Each number is 200 + 40 x the weight over its row's rms, rounded and kept within 0 to 999. Layers, rows and columns count from 0. The size before them is the row's rms in percent of the matrix's.

# up: layer 6 MLP up, 3072x512, rms 0.119, rows 1431-1457, columns 256-383
# down: layer 6 MLP down (transposed), 3072x512, rms 0.179, rows 1431-1457, columns 256-383
up1431,094,182,234,197,195,157,207,93,181,225,154,213,194,171,178,152,209,182,101,236,160,217,210,232,164,207,146,182,127,252,136,177,157,250,174,253,164,68,206,182,193,154,182,225,173,211,229,210,174,292,151,246,189,247,195,230,229,244,213,265,248,215,229,155,204,221,214,203,234,207,152,229,188,262,214,214,189,184,57,180,212,177,278,185,154,175,146,210,226,154,201,196,191,192,271,215,233,274,267,203,135,170,321,225,234,180,256,225,187,258,248,291,157,112,158,240,210,200,203,231,135,201,273,275,118,225,209,188,165
down1431,099,180,223,167,228,244,198,242,223,224,218,302,196,217,147,228,206,195,198,160,191,182,152,105,304,222,146,216,209,223,207,233,189,219,178,152,219,287,206,196,202,231,257,195,195,142,185,277,147,205,185,160,164,194,208,232,193,166,224,228,220,182,219,238,214,94,151,216,159,131,187,210,193,182,122,209,153,202,109,198,188,178,205,172,253,154,166,205,171,221,184,250,185,159,228,249,180,197,192,242,207,191,181,179,222,198,138,203,171,157,204,156,153,175,253,240,161,175,150,240,199,200,230,219,181,202,181,193,201
up1432,101,132,195,180,290,161,148,188,156,243,235,170,208,278,149,196,198,197,194,221,244,188,205,182,313,190,178,204,268,196,174,187,171,127,177,251,216,234,207,313,246,303,196,190,255,218,175,180,244,231,226,149,215,169,158,150,194,142,241,182,210,215,175,250,127,181,182,223,163,179,242,179,187,218,169,245,286,242,187,174,165,158,216,180,187,256,150,170,167,150,224,178,60,201,196,197,263,211,218,121,209,146,242,153,180,203,175,212,205,189,165,198,226,157,198,233,214,210,249,194,216,201,242,148,229,199,163,235,185
down1432,098,165,207,179,175,214,248,220,283,185,161,213,207,244,226,255,277,232,220,223,317,243,223,223,233,291,253,193,202,156,237,234,115,166,267,183,196,213,250,247,248,208,155,193,159,179,176,215,220,167,167,198,210,201,162,191,206,211,246,187,145,237,226,199,211,182,225,185,219,169,247,253,160,194,212,225,226,240,169,239,201,256,156,238,196,194,205,223,156,143,247,217,292,219,168,183,153,91,221,202,159,191,201,232,159,159,218,193,296,151,254,180,185,205,127,204,161,251,191,330,127,248,156,209,145,261,187,201,282
up1433,083,226,199,200,214,189,215,220,250,187,179,172,168,262,234,249,166,244,266,200,140,177,203,184,208,178,195,133,177,241,201,233,173,223,121,260,258,154,195,238,158,245,197,215,176,197,225,297,121,177,171,196,215,292,231,230,223,264,203,192,135,224,215,161,171,176,202,210,199,254,246,208,174,204,186,170,180,207,222,174,276,165,219,227,207,195,165,240,150,246,191,229,239,207,229,203,200,181,250,251,123,163,215,199,158,206,237,237,219,213,230,266,199,167,193,213,189,183,273,218,128,128,174,173,245,267,123,255,259
down1433,098,152,123,81,273,234,252,231,155,194,217,211,200,210,219,200,192,168,221,169,189,204,206,155,188,149,218,132,186,232,194,135,185,262,217,270,240,165,173,245,190,165,101,186,138,170,188,165,215,226,249,177,284,258,124,140,202,250,230,274,202,178,167,201,218,218,222,209,213,167,186,232,168,276,173,225,81,187,194,110,164,188,116,204,135,193,207,191,281,135,244,224,210,178,142,180,205,240,176,204,158,227,196,211,224,251,252,170,240,162,222,183,244,281,260,156,195,188,212,161,195,201,178,154,294,225,238,241,183
up1434,093,266,188,167,140,171,201,151,236,245,163,240,149,138,169,225,246,179,254,175,307,170,191,211,223,189,180,177,114,191,328,238,167,212,162,236,190,240,266,184,179,276,199,135,199,172,179,190,235,211,133,281,285,223,261,199,189,246,200,151,208,131,206,190,217,210,124,214,132,193,245,197,184,206,194,252,162,174,185,228,210,211,192,183,161,212,185,151,217,168,180,159,166,183,244,195,148,166,173,226,215,206,215,158,223,191,141,246,224,210,154,155,220,149,261,206,204,151,200,149,189,176,192,197,164,189,217,151,182
down1434,099,188,189,212,146,141,217,185,205,149,177,212,126,130,271,194,226,170,169,232,232,188,195,242,231,185,237,229,221,172,238,218,195,140,205,198,220,159,304,265,174,234,152,252,239,188,179,177,205,215,161,175,224,252,264,153,222,194,175,153,238,182,162,218,185,198,228,266,113,200,251,215,184,181,135,195,142,212,152,249,219,239,190,198,264,208,224,179,221,205,246,225,219,180,221,222,135,162,257,198,215,187,251,239,162,156,322,218,248,174,207,194,216,177,261,184,159,163,236,103,139,142,158,206,187,245,279,264,193
up1435,109,158,266,190,202,164,214,222,192,242,178,213,183,152,190,193,242,209,208,206,187,221,282,208,200,189,202,211,177,196,172,246,206,231,130,221,232,169,174,212,210,224,217,173,143,194,298,137,178,110,194,230,161,142,154,214,187,214,263,143,200,171,228,206,262,227,220,185,236,225,198,199,175,160,263,252,191,290,189,232,204,149,207,215,192,267,175,183,203,204,209,264,151,192,262,229,188,163,64,188,199,200,176,178,219,194,190,146,165,126,197,211,251,185,314,229,192,301,202,159,233,171,188,189,161,198,209,242,234
down1435,097,226,238,229,216,224,187,265,208,169,170,232,167,181,233,161,160,170,183,211,282,180,214,183,235,176,233,170,183,222,182,205,261,186,176,249,140,263,223,223,217,158,139,191,320,119,248,240,190,212,173,201,143,199,228,162,225,132,206,180,184,188,212,116,258,222,190,177,213,236,182,237,183,156,217,186,203,238,190,197,188,243,184,265,176,153,237,214,207,206,243,208,208,215,225,263,149,152,229,280,204,167,203,196,204,232,189,268,189,200,232,278,148,165,188,214,247,246,231,181,125,225,186,190,254,253,271,138,169
up1436,101,164,148,244,224,166,208,145,111,161,186,197,201,194,213,238,162,188,278,175,223,194,139,213,145,189,192,195,296,144,161,220,151,233,204,222,201,182,122,161,192,199,226,172,200,196,188,128,132,247,209,245,209,231,153,202,231,212,229,186,209,261,244,199,171,180,238,163,243,178,215,180,200,171,257,93,207,223,170,181,183,230,215,206,212,190,122,182,210,122,171,190,135,169,270,203,159,141,237,222,187,141,219,211,245,249,190,233,200,194,227,209,258,150,152,216,229,156,278,212,143,262,151,244,222,210,199,223,183
down1436,098,193,231,230,176,185,260,188,218,242,206,227,191,204,203,150,175,187,190,181,246,210,196,92,251,187,194,267,198,188,172,219,113,192,189,294,200,178,191,271,145,233,282,151,254,199,177,280,196,176,229,229,257,131,204,128,191,178,175,227,242,186,122,240,267,232,220,162,199,193,180,179,129,178,226,203,268,209,183,200,264,194,211,214,182,167,148,242,147,258,266,218,214,198,133,228,219,170,122,171,204,154,138,233,210,187,258,227,209,172,198,193,209,215,163,221,193,214,281,211,218,277,179,186,234,233,260,183,270
up1437,100,288,182,213,256,177,226,277,221,152,140,280,295,164,204,202,168,199,138,189,203,169,170,204,269,101,122,246,239,200,209,199,174,196,190,196,250,220,187,169,205,282,180,222,177,232,235,241,166,208,120,209,134,194,183,219,227,234,164,217,213,194,243,221,123,169,154,210,202,155,217,163,244,199,199,203,257,234,205,173,179,156,182,126,150,224,211,221,241,166,187,288,192,213,214,120,170,286,209,230,168,235,202,210,157,172,216,233,196,209,242,154,237,226,220,230,109,205,214,256,216,224,207,234,195,186,245,77,207
down1437,099,202,242,189,145,156,251,138,172,213,225,193,180,196,209,225,225,199,210,173,226,172,167,206,134,288,232,142,143,234,142,202,227,245,141,167,187,176,123,215,164,191,244,223,218,167,221,142,164,183,182,236,263,203,189,180,178,167,157,162,157,213,205,178,109,202,201,134,277,218,155,199,282,269,229,167,233,224,218,156,158,202,193,193,222,197,171,192,203,204,222,186,141,192,230,178,157,153,223,147,231,220,173,144,126,197,132,187,238,250,211,221,127,173,200,174,152,221,201,186,291,213,173,211,248,116,154,205,258
up1438,085,224,212,186,187,182,166,242,172,221,226,127,206,179,204,191,186,201,120,209,233,180,190,204,199,174,195,235,156,196,201,117,200,276,204,126,194,220,206,226,211,218,175,127,307,261,265,209,163,171,168,167,166,199,126,211,219,175,234,243,261,177,217,224,230,194,191,184,251,199,213,226,210,171,224,155,216,168,220,182,199,211,253,174,181,174,187,225,236,177,235,227,169,102,278,262,176,243,180,201,245,237,137,179,277,239,174,224,176,238,172,258,199,133,192,290,207,203,247,193,217,167,192,208,247,222,219,146,160
down1438,095,172,161,204,148,206,234,135,198,170,239,270,167,232,175,155,213,238,282,192,190,256,157,138,190,116,124,156,182,129,218,194,247,225,171,138,211,151,174,235,156,191,114,178,211,179,248,197,173,192,111,240,150,192,240,218,145,180,208,233,162,176,178,215,243,248,219,134,207,180,217,261,242,181,186,197,162,165,159,93,207,274,182,172,250,172,210,187,142,170,163,235,283,241,102,205,111,117,172,247,261,128,87,260,119,282,158,293,244,227,148,239,204,214,160,188,230,247,229,180,172,236,142,222,163,220,188,129,175
up1439,098,118,160,197,196,227,180,146,184,120,183,187,185,194,234,169,262,261,210,225,191,160,198,255,312,245,238,159,147,262,203,161,221,237,238,122,170,164,218,214,178,234,180,132,170,215,229,240,196,155,215,160,289,164,264,166,257,211,228,207,130,263,128,242,220,223,207,84,219,184,175,177,171,186,201,170,144,260,262,166,224,235,185,240,236,192,264,168,184,204,177,171,229,230,245,167,193,252,200,201,180,277,190,234,224,164,227,161,111,148,155,215,213,215,246,188,210,281,191,224,210,181,186,204,214,207,217,260,237
down1439,099,203,189,215,252,167,163,175,123,185,138,244,157,157,212,202,206,168,194,160,330,282,221,110,132,217,247,164,168,259,151,217,201,159,278,219,189,236,201,167,231,221,132,234,259,208,197,207,176,182,217,177,270,195,217,177,190,231,228,183,245,238,192,277,248,177,172,218,261,216,217,205,223,153,246,195,243,211,151,215,165,224,186,163,207,154,266,207,303,197,299,191,162,116,161,151,199,156,243,147,182,183,230,159,158,184,175,177,202,194,196,213,280,216,213,208,203,169,217,227,229,250,236,157,205,121,238,281,196
up1440,099,214,170,238,229,226,195,110,245,113,260,298,249,211,216,119,231,171,186,196,149,208,239,205,218,174,200,198,210,164,203,128,208,188,239,203,154,259,122,149,241,215,287,132,279,234,201,244,167,192,241,153,213,256,170,199,221,242,208,192,235,130,240,188,217,218,200,224,261,167,185,203,172,216,190,198,191,255,199,232,155,263,143,155,175,275,165,186,166,202,212,232,236,214,210,220,156,150,198,175,172,243,222,231,170,215,163,191,204,245,264,193,194,223,197,244,258,275,193,214,216,171,281,144,248,219,188,135,196
down1440,100,189,176,203,216,191,205,106,159,235,251,191,213,259,187,202,193,203,213,214,141,260,180,184,184,220,259,223,135,214,196,201,195,164,276,153,164,236,147,165,236,179,189,202,235,203,183,175,213,151,212,131,215,237,247,213,157,193,209,207,188,162,121,214,181,231,235,238,218,177,178,194,253,220,146,252,183,212,237,265,208,162,155,181,130,205,179,198,258,218,213,184,89,166,183,202,209,130,202,129,247,258,178,162,238,268,195,236,148,197,222,184,238,226,168,190,268,212,179,232,263,168,214,177,225,165,217,195,300
up1441,084,204,203,187,215,141,223,181,72,226,162,165,218,203,212,224,249,148,257,116,219,179,141,193,166,265,211,152,146,188,229,238,178,224,211,221,105,184,250,226,108,184,156,245,196,218,239,162,213,121,219,151,156,314,172,156,176,123,194,170,220,266,279,250,205,169,201,234,221,155,167,190,218,198,130,197,218,172,212,156,166,214,199,229,153,221,206,186,128,205,220,216,206,170,214,187,205,188,218,209,217,187,221,256,228,241,227,218,149,165,272,147,255,334,205,248,189,214,211,203,190,210,154,212,212,255,244,154,205
down1441,097,250,179,135,323,141,186,163,202,155,224,210,263,164,200,296,257,259,183,199,223,221,201,206,165,230,243,208,222,148,194,163,184,181,133,224,207,211,212,167,160,218,165,193,180,235,172,233,172,323,160,211,210,184,241,286,222,231,175,233,192,187,218,225,194,170,99,222,192,150,154,236,268,206,208,119,199,213,231,172,259,245,244,234,130,211,148,214,185,237,186,214,202,184,216,128,203,211,261,222,174,193,202,212,124,256,216,174,136,183,161,273,212,308,215,253,191,250,183,184,200,212,246,212,188,183,223,169,192
up1442,128,134,176,230,189,139,163,102,148,245,215,114,104,212,220,148,176,219,244,284,278,173,223,238,190,187,225,219,175,215,269,248,222,239,202,214,217,191,163,161,164,181,223,173,174,196,201,169,172,182,192,151,130,201,159,178,247,201,198,149,247,149,242,149,198,200,160,179,158,234,206,222,126,182,219,272,253,187,128,240,198,189,257,173,139,214,199,220,217,131,190,254,227,212,205,248,178,183,200,217,184,234,196,181,180,162,248,140,164,204,193,192,307,196,225,141,169,218,200,157,204,160,215,260,200,168,242,228,202
down1442,101,124,161,212,252,222,156,240,198,154,196,239,272,229,183,249,225,247,61,145,151,150,182,163,174,162,164,182,175,167,196,198,242,211,172,157,183,256,192,291,272,215,165,272,262,173,199,219,224,248,215,191,218,229,189,195,183,230,199,198,107,183,185,166,190,270,208,178,206,196,242,236,198,197,227,172,162,184,203,182,199,183,205,224,174,186,278,226,215,267,209,176,133,198,224,173,228,256,193,135,153,165,222,179,204,218,127,231,260,162,152,185,144,227,153,252,204,155,217,224,198,199,164,181,205,232,170,176,219
up1443,096,228,215,183,236,282,220,228,205,252,136,253,222,236,211,235,174,120,132,207,150,167,187,193,194,198,142,115,182,181,169,158,187,227,211,130,179,237,165,172,260,164,143,195,219,284,199,164,252,219,172,206,191,121,131,229,247,171,220,205,255,238,203,203,153,225,133,158,179,275,131,237,219,166,246,105,144,227,212,195,234,219,136,136,156,145,159,178,150,240,197,224,209,147,223,229,255,211,216,196,148,177,267,212,147,238,171,188,272,221,239,286,231,189,163,224,221,199,240,230,196,208,208,220,269,131,205,202,228
down1443,102,189,171,154,194,184,157,202,155,215,230,186,151,142,213,161,212,126,197,161,227,231,175,256,205,173,199,163,162,139,196,136,210,138,202,213,172,206,167,151,205,199,236,223,210,229,145,183,139,196,161,171,160,190,227,209,223,123,228,184,206,227,177,179,220,167,201,166,263,302,179,149,189,287,187,114,207,212,239,264,170,149,201,173,115,167,187,231,251,194,156,252,199,148,183,188,150,241,162,238,284,265,163,220,289,225,169,267,147,175,217,241,216,188,172,247,172,155,237,167,215,229,137,285,200,232,179,139,183
up1444,087,325,263,251,158,207,145,247,149,261,121,264,201,216,274,190,182,216,240,175,232,189,122,215,227,183,138,196,174,178,178,172,157,227,136,162,144,243,198,96,177,172,213,125,212,236,272,245,217,202,175,257,183,176,188,235,123,163,249,208,190,349,191,130,210,236,135,193,269,183,234,182,106,196,192,201,214,183,176,157,210,169,218,154,200,188,196,234,86,151,228,219,202,139,204,175,236,225,267,212,163,186,193,191,194,209,140,130,208,227,254,239,164,170,161,210,117,160,137,203,189,258,235,161,158,245,221,224,152
down1444,095,205,163,212,233,188,142,236,274,194,186,239,255,179,170,258,266,232,167,244,268,135,192,159,250,254,221,172,174,210,169,160,203,230,244,137,263,226,186,235,231,198,136,180,224,224,205,203,198,184,251,191,275,169,146,173,202,194,256,236,200,177,168,157,214,187,242,232,221,242,207,161,174,201,269,166,190,214,214,231,177,259,157,225,174,172,273,205,266,209,159,252,203,201,236,263,236,194,177,203,135,246,254,155,208,140,211,189,203,219,193,244,151,200,198,194,229,149,179,207,203,261,196,183,166,240,207,89,255
up1445,098,160,197,191,161,191,121,154,158,242,188,162,202,212,230,232,171,202,228,210,211,218,190,191,215,246,208,200,199,183,230,198,207,198,145,304,202,238,217,233,283,230,198,229,148,231,308,224,227,213,141,215,230,257,280,255,196,184,191,173,193,179,197,226,181,188,139,227,198,254,159,268,70,227,210,161,174,230,172,190,225,227,229,278,221,171,194,181,253,194,290,233,171,198,194,226,183,233,199,161,198,206,233,161,224,166,216,181,187,177,167,144,252,251,154,147,231,260,204,214,281,121,256,238,223,149,176,170,85
down1445,100,211,210,171,314,172,183,205,229,169,225,128,178,151,206,203,180,186,199,194,149,251,176,257,156,128,169,216,177,177,228,217,145,203,226,138,207,219,207,220,239,177,250,244,278,128,189,193,225,222,189,236,165,164,225,190,236,182,232,259,283,192,204,328,207,289,191,140,153,198,197,221,260,207,151,192,274,131,241,206,153,216,215,183,189,160,200,250,155,215,140,195,250,256,223,220,143,168,236,188,168,179,186,208,210,125,251,226,226,219,227,236,190,200,255,143,245,155,170,178,197,231,211,151,178,178,182,183,191
up1446,099,246,243,240,156,210,179,282,287,228,207,194,239,187,165,165,211,211,193,174,221,196,178,232,180,195,252,192,220,157,217,275,184,242,249,200,193,208,207,156,189,207,175,165,200,180,92,207,299,233,180,260,240,159,198,247,183,237,248,270,177,135,162,230,225,191,158,292,179,196,233,227,199,241,222,243,267,158,184,259,157,206,175,230,210,123,207,238,223,245,115,150,181,188,171,203,158,202,265,258,178,180,239,159,135,180,198,169,187,175,207,213,175,147,179,200,246,245,244,253,223,273,208,252,192,227,159,218,257
down1446,113,187,169,112,267,208,181,198,292,137,241,121,256,168,177,269,99,157,285,217,162,229,217,132,207,182,236,166,192,190,200,169,243,175,261,111,237,141,177,200,206,208,201,121,196,270,188,189,231,211,224,203,245,220,171,257,189,118,228,173,237,175,159,120,182,221,228,170,255,297,185,188,166,229,181,180,211,181,201,247,247,192,269,275,202,235,243,247,201,171,269,184,156,193,208,205,203,248,224,155,174,185,150,169,225,131,223,191,254,253,254,326,251,135,131,227,227,190,245,215,212,239,149,186,272,232,210,187,235
up1447,096,241,156,103,231,119,127,186,166,182,245,231,134,186,203,198,196,248,283,164,184,166,175,143,191,211,336,131,187,180,196,226,248,238,165,189,238,187,127,254,162,151,217,141,234,217,138,150,253,192,203,134,260,184,190,225,237,181,228,250,257,182,219,186,241,214,195,181,200,187,134,151,107,222,235,204,250,160,247,146,170,272,212,208,181,215,207,185,159,222,237,231,242,181,219,208,270,240,148,186,136,160,104,160,227,230,214,204,197,161,207,190,177,276,168,124,264,216,259,214,160,225,172,256,217,169,219,202,221
down1447,099,227,318,157,207,202,227,284,198,237,204,226,207,172,252,266,109,208,169,130,173,222,261,194,202,172,187,231,219,251,218,147,237,118,233,230,254,214,220,179,170,168,200,206,267,176,144,178,269,223,183,129,211,195,168,187,119,293,165,201,213,229,246,173,202,184,202,151,245,258,147,278,182,185,273,162,185,214,154,174,242,197,245,167,216,205,204,198,198,211,167,188,148,152,203,192,206,218,207,225,140,179,232,183,221,171,190,199,310,231,173,213,135,243,273,157,183,208,176,153,198,144,205,181,230,126,160,197,140
up1448,122,178,183,204,218,232,199,314,194,145,246,221,154,214,238,250,257,249,218,171,198,212,187,251,213,157,158,172,213,189,252,164,252,208,217,200,244,262,141,195,234,207,180,167,250,167,151,164,167,312,211,242,211,269,219,225,278,211,198,195,129,202,188,194,260,188,220,228,156,251,211,201,173,189,229,282,191,185,205,258,212,221,176,197,148,184,197,248,211,251,252,216,266,158,166,226,133,259,246,171,168,172,249,292,154,232,236,249,206,195,222,124,185,241,293,215,209,168,210,175,238,183,207,117,141,244,180,232,257
down1448,114,265,170,213,200,224,127,231,170,188,218,260,190,187,196,243,230,148,250,227,157,207,252,144,179,127,207,262,210,182,167,177,236,156,171,186,207,199,152,215,274,217,179,140,206,304,233,229,209,259,188,151,180,256,174,217,176,157,199,203,203,88,223,239,265,201,158,215,180,173,187,175,141,188,182,239,207,181,156,196,183,213,171,253,172,194,207,228,264,168,190,253,144,126,169,191,185,184,88,164,241,162,161,87,223,261,206,237,321,241,111,150,208,210,151,221,158,198,224,231,196,212,198,242,243,168,287,283,183
up1449,115,245,146,235,166,175,222,221,222,261,241,189,251,242,184,208,192,166,180,153,91,238,200,237,161,223,180,194,153,294,230,166,240,173,192,124,167,269,164,204,112,169,253,143,185,221,252,220,200,238,186,189,242,230,259,191,194,297,271,201,207,206,263,222,192,210,197,243,175,213,185,257,164,169,238,102,193,224,195,132,160,191,223,201,180,167,218,217,170,177,228,185,159,195,222,193,262,232,240,254,216,215,196,197,137,169,158,194,217,118,208,174,221,231,226,241,195,233,202,277,115,193,211,202,166,168,182,233,196
down1449,102,197,212,165,245,169,218,265,216,217,191,215,198,189,155,184,254,191,221,249,236,220,206,202,190,187,187,207,217,115,231,218,169,244,226,271,247,207,246,148,211,169,162,218,239,214,196,177,143,136,213,165,208,198,217,196,143,154,205,283,213,184,149,261,213,184,154,176,226,154,221,216,222,242,151,263,206,236,236,236,196,218,200,233,220,204,201,140,166,223,157,166,249,231,199,201,154,208,179,217,229,217,230,232,237,205,215,160,178,220,244,222,227,253,206,148,223,263,182,205,228,224,175,142,174,137,254,131,175
up1450,098,104,177,247,243,256,145,254,160,281,222,198,173,234,189,214,202,202,206,295,231,211,214,265,193,299,248,162,216,217,211,209,192,250,190,161,290,206,190,209,212,168,122,126,137,143,230,208,197,179,178,182,175,241,164,244,212,205,203,248,214,190,222,229,157,192,192,261,285,84,230,121,195,221,242,245,175,239,207,200,204,203,186,237,324,268,226,183,192,252,168,225,190,227,215,165,231,269,173,170,268,178,167,187,203,105,189,98,264,129,149,136,234,168,143,186,257,212,166,188,214,169,155,178,213,191,151,197,236
down1450,101,179,200,181,140,179,164,233,229,272,173,228,168,202,247,168,221,173,252,174,235,217,276,236,209,186,246,200,177,248,175,226,199,172,107,234,201,170,215,261,237,216,204,201,182,209,264,200,186,179,277,166,272,177,183,217,132,145,240,165,249,202,234,162,130,242,173,135,265,134,231,131,147,186,246,176,213,212,228,205,287,175,226,229,183,138,282,105,186,225,195,226,197,222,213,209,178,251,153,167,171,194,245,168,230,238,206,200,147,148,217,175,179,207,179,210,172,201,300,120,211,152,205,243,192,199,222,282,195
up1451,109,287,216,194,175,222,255,169,213,226,175,197,231,169,116,260,165,213,217,179,187,155,227,172,216,187,151,201,240,228,204,219,155,106,188,161,173,213,168,210,267,143,197,188,208,135,195,201,277,247,277,197,192,126,221,220,225,232,205,163,194,180,212,271,178,191,175,189,192,228,284,219,120,209,209,212,226,213,189,164,147,211,207,277,181,232,198,198,148,301,227,202,208,176,194,221,280,231,198,215,172,144,184,140,136,200,191,155,208,213,185,253,206,187,221,256,208,250,109,192,250,172,146,165,225,156,185,247,226
down1451,100,160,197,196,193,170,245,193,163,185,215,277,163,197,238,245,191,178,179,249,140,294,212,182,178,232,193,159,145,151,139,149,224,138,205,134,180,236,222,233,179,248,153,213,207,193,164,138,166,178,204,283,218,220,202,183,170,233,165,242,177,172,194,160,102,184,169,227,213,222,209,180,227,208,184,177,198,250,197,185,194,204,220,187,172,144,196,166,198,185,224,215,190,217,270,206,190,179,210,139,178,216,202,136,253,143,158,225,220,170,160,177,158,208,139,141,192,156,216,267,245,183,125,207,158,201,191,232,248
up1452,123,152,145,147,204,168,217,181,193,164,141,298,183,185,210,108,209,164,222,176,234,179,243,204,283,244,238,123,200,171,263,179,246,213,224,224,140,146,156,235,211,179,209,163,220,151,188,233,203,227,267,282,151,158,202,252,202,167,241,175,232,185,122,214,271,172,229,212,225,137,184,215,179,207,217,149,257,206,230,247,194,165,126,136,217,229,252,204,237,200,151,194,170,219,130,135,205,212,83,184,166,213,196,276,203,233,161,169,181,265,193,153,213,228,219,218,139,193,236,237,102,191,270,85,204,266,275,268,181
down1452,104,178,181,218,250,185,133,220,198,239,196,163,251,211,242,213,157,261,138,185,114,183,217,288,201,151,167,219,133,193,240,187,129,187,96,208,204,169,213,200,220,195,231,229,192,172,223,235,158,174,122,181,153,233,147,183,152,197,213,228,219,149,270,224,218,179,153,143,204,284,220,174,206,227,224,221,141,216,151,263,275,263,170,227,232,205,221,203,167,219,258,221,189,223,248,208,223,287,264,235,204,187,188,246,186,266,148,148,351,143,208,177,181,208,218,161,287,206,212,160,212,163,173,185,250,223,153,240,236
up1453,103,239,176,227,254,152,224,201,214,206,231,184,208,180,125,179,166,183,196,175,185,190,184,145,187,213,219,148,215,189,176,205,168,171,203,186,182,221,177,184,186,153,246,189,206,188,193,314,168,242,239,300,186,193,175,162,202,210,237,186,248,261,222,142,134,199,216,143,191,205,209,185,173,145,220,204,214,192,141,213,218,176,188,207,235,325,207,190,185,159,253,189,162,189,208,210,174,225,247,148,221,204,204,217,184,191,226,145,198,205,247,221,252,198,256,289,215,237,200,162,267,184,245,328,210,207,203,208,189
down1453,108,196,204,214,192,180,245,218,228,199,164,182,140,228,240,273,253,225,195,213,246,204,191,232,238,245,218,162,177,215,178,200,200,218,231,287,194,215,249,188,218,197,224,178,152,219,224,223,157,246,211,256,165,243,223,204,221,183,262,128,209,210,201,249,181,203,211,254,196,207,182,235,196,263,198,192,162,171,250,234,254,251,210,219,133,140,181,178,195,279,171,147,227,216,182,161,226,214,147,223,158,173,161,240,243,195,210,167,209,246,191,136,189,208,182,207,142,173,98,139,248,169,223,202,166,179,163,151,184
up1454,105,192,198,175,248,216,160,199,201,286,205,237,163,251,209,248,227,274,148,196,211,154,186,223,248,162,183,183,281,189,226,265,200,262,165,197,223,286,145,162,135,170,248,235,178,198,185,134,194,141,220,203,262,212,214,207,192,232,248,179,130,241,226,231,148,129,254,196,191,161,258,173,205,229,231,134,163,250,190,166,256,154,187,189,155,235,176,203,167,258,248,179,219,194,204,142,282,125,210,161,265,193,212,245,193,176,182,229,197,193,211,214,143,245,227,184,196,215,123,238,206,190,188,195,233,236,199,223,207
down1454,101,189,237,150,167,178,183,210,175,208,262,259,214,244,255,85,151,202,181,182,234,236,216,277,216,183,164,204,182,130,180,216,119,209,168,208,237,239,166,160,175,176,125,238,237,208,219,203,185,189,241,199,160,252,224,137,134,165,130,232,176,239,295,198,237,252,213,230,197,185,207,240,217,221,182,260,180,208,164,201,264,149,178,176,292,219,197,172,253,188,172,176,194,225,183,215,203,226,101,219,263,199,187,243,215,227,181,112,161,202,185,210,127,183,266,265,232,216,209,139,101,225,213,166,154,246,249,160,161
up1455,088,163,165,171,269,156,205,227,184,217,183,186,207,210,187,243,187,238,217,228,175,152,181,174,174,260,184,241,167,207,229,193,181,263,212,203,202,184,152,205,152,189,218,281,231,191,184,204,170,188,170,240,301,187,212,234,246,188,159,160,157,228,206,201,164,199,180,237,187,252,129,207,145,165,281,182,256,174,172,106,194,198,182,217,180,179,179,252,221,284,193,154,247,156,291,185,246,161,233,173,184,97,172,142,176,178,191,162,127,139,153,222,222,225,221,214,271,187,187,248,204,182,178,244,270,214,236,283,210
down1455,096,173,176,157,214,219,185,138,224,206,233,161,168,248,189,165,188,136,243,215,160,196,188,270,220,230,220,149,153,195,205,183,154,198,245,227,209,132,226,191,228,203,237,248,155,233,146,161,176,238,205,156,171,240,127,201,118,240,256,149,163,232,272,239,245,224,196,206,227,193,249,209,242,201,113,233,211,307,236,221,231,196,231,114,168,235,107,167,253,196,237,235,230,295,178,196,135,270,165,264,218,216,323,122,236,149,238,166,235,146,218,230,156,272,168,263,236,188,221,209,264,129,178,142,229,219,242,235,156
up1456,088,222,234,190,129,157,168,152,147,230,191,127,214,216,192,146,208,232,199,272,237,197,306,167,206,164,181,234,224,239,193,228,188,217,120,163,196,260,166,206,179,229,129,177,213,186,281,225,191,212,228,197,270,213,221,246,141,209,148,173,144,140,272,193,182,235,219,203,189,181,221,166,207,144,205,180,127,202,201,198,166,118,230,229,216,151,171,141,237,211,166,230,236,213,273,200,234,189,214,125,211,232,180,222,198,156,209,210,258,235,231,256,210,285,196,190,174,226,248,225,213,166,234,194,187,194,225,219,231
down1456,099,152,229,146,220,112,157,151,224,195,182,208,159,212,258,208,151,176,217,152,186,193,229,306,181,212,194,224,225,187,221,206,202,252,202,145,175,262,251,129,132,208,183,250,128,218,213,231,193,245,196,197,196,203,219,228,249,199,156,139,148,210,229,141,173,208,213,182,142,209,241,235,250,255,161,177,142,142,247,113,243,295,171,195,193,281,257,206,192,216,166,273,209,208,222,196,207,231,259,169,120,42,210,267,162,156,138,232,261,240,326,218,268,219,172,224,192,201,253,196,208,229,199,192,188,278,182,187,252
up1457,106,202,249,160,190,216,221,253,118,171,143,256,175,150,199,147,278,179,151,217,200,138,172,163,145,231,204,249,224,157,221,224,239,214,272,178,183,233,246,188,137,216,171,173,210,206,203,211,212,227,212,201,195,223,157,177,246,223,194,229,185,251,193,240,233,221,200,216,207,193,175,146,218,176,171,227,199,185,174,194,211,147,204,170,191,214,192,157,205,255,207,166,250,199,233,223,191,194,156,235,221,255,134,198,189,227,190,250,189,213,198,160,167,233,162,143,264,214,166,153,183,248,141,184,154,217,192,189,265
down1457,110,190,311,178,223,202,160,114,191,219,245,102,182,288,207,233,174,202,148,202,152,203,213,230,144,165,221,246,169,87,229,209,136,218,203,208,208,199,241,182,223,195,212,173,166,184,111,150,205,217,216,206,226,225,160,241,206,128,207,164,238,248,215,241,240,191,230,177,163,229,217,131,186,241,129,261,200,215,213,264,184,159,215,213,219,181,229,184,168,212,260,270,141,182,237,200,241,248,210,248,170,114,175,192,143,208,207,228,153,210,133,159,244,170,147,177,257,252,250,288,276,213,152,212,192,247,241,166,181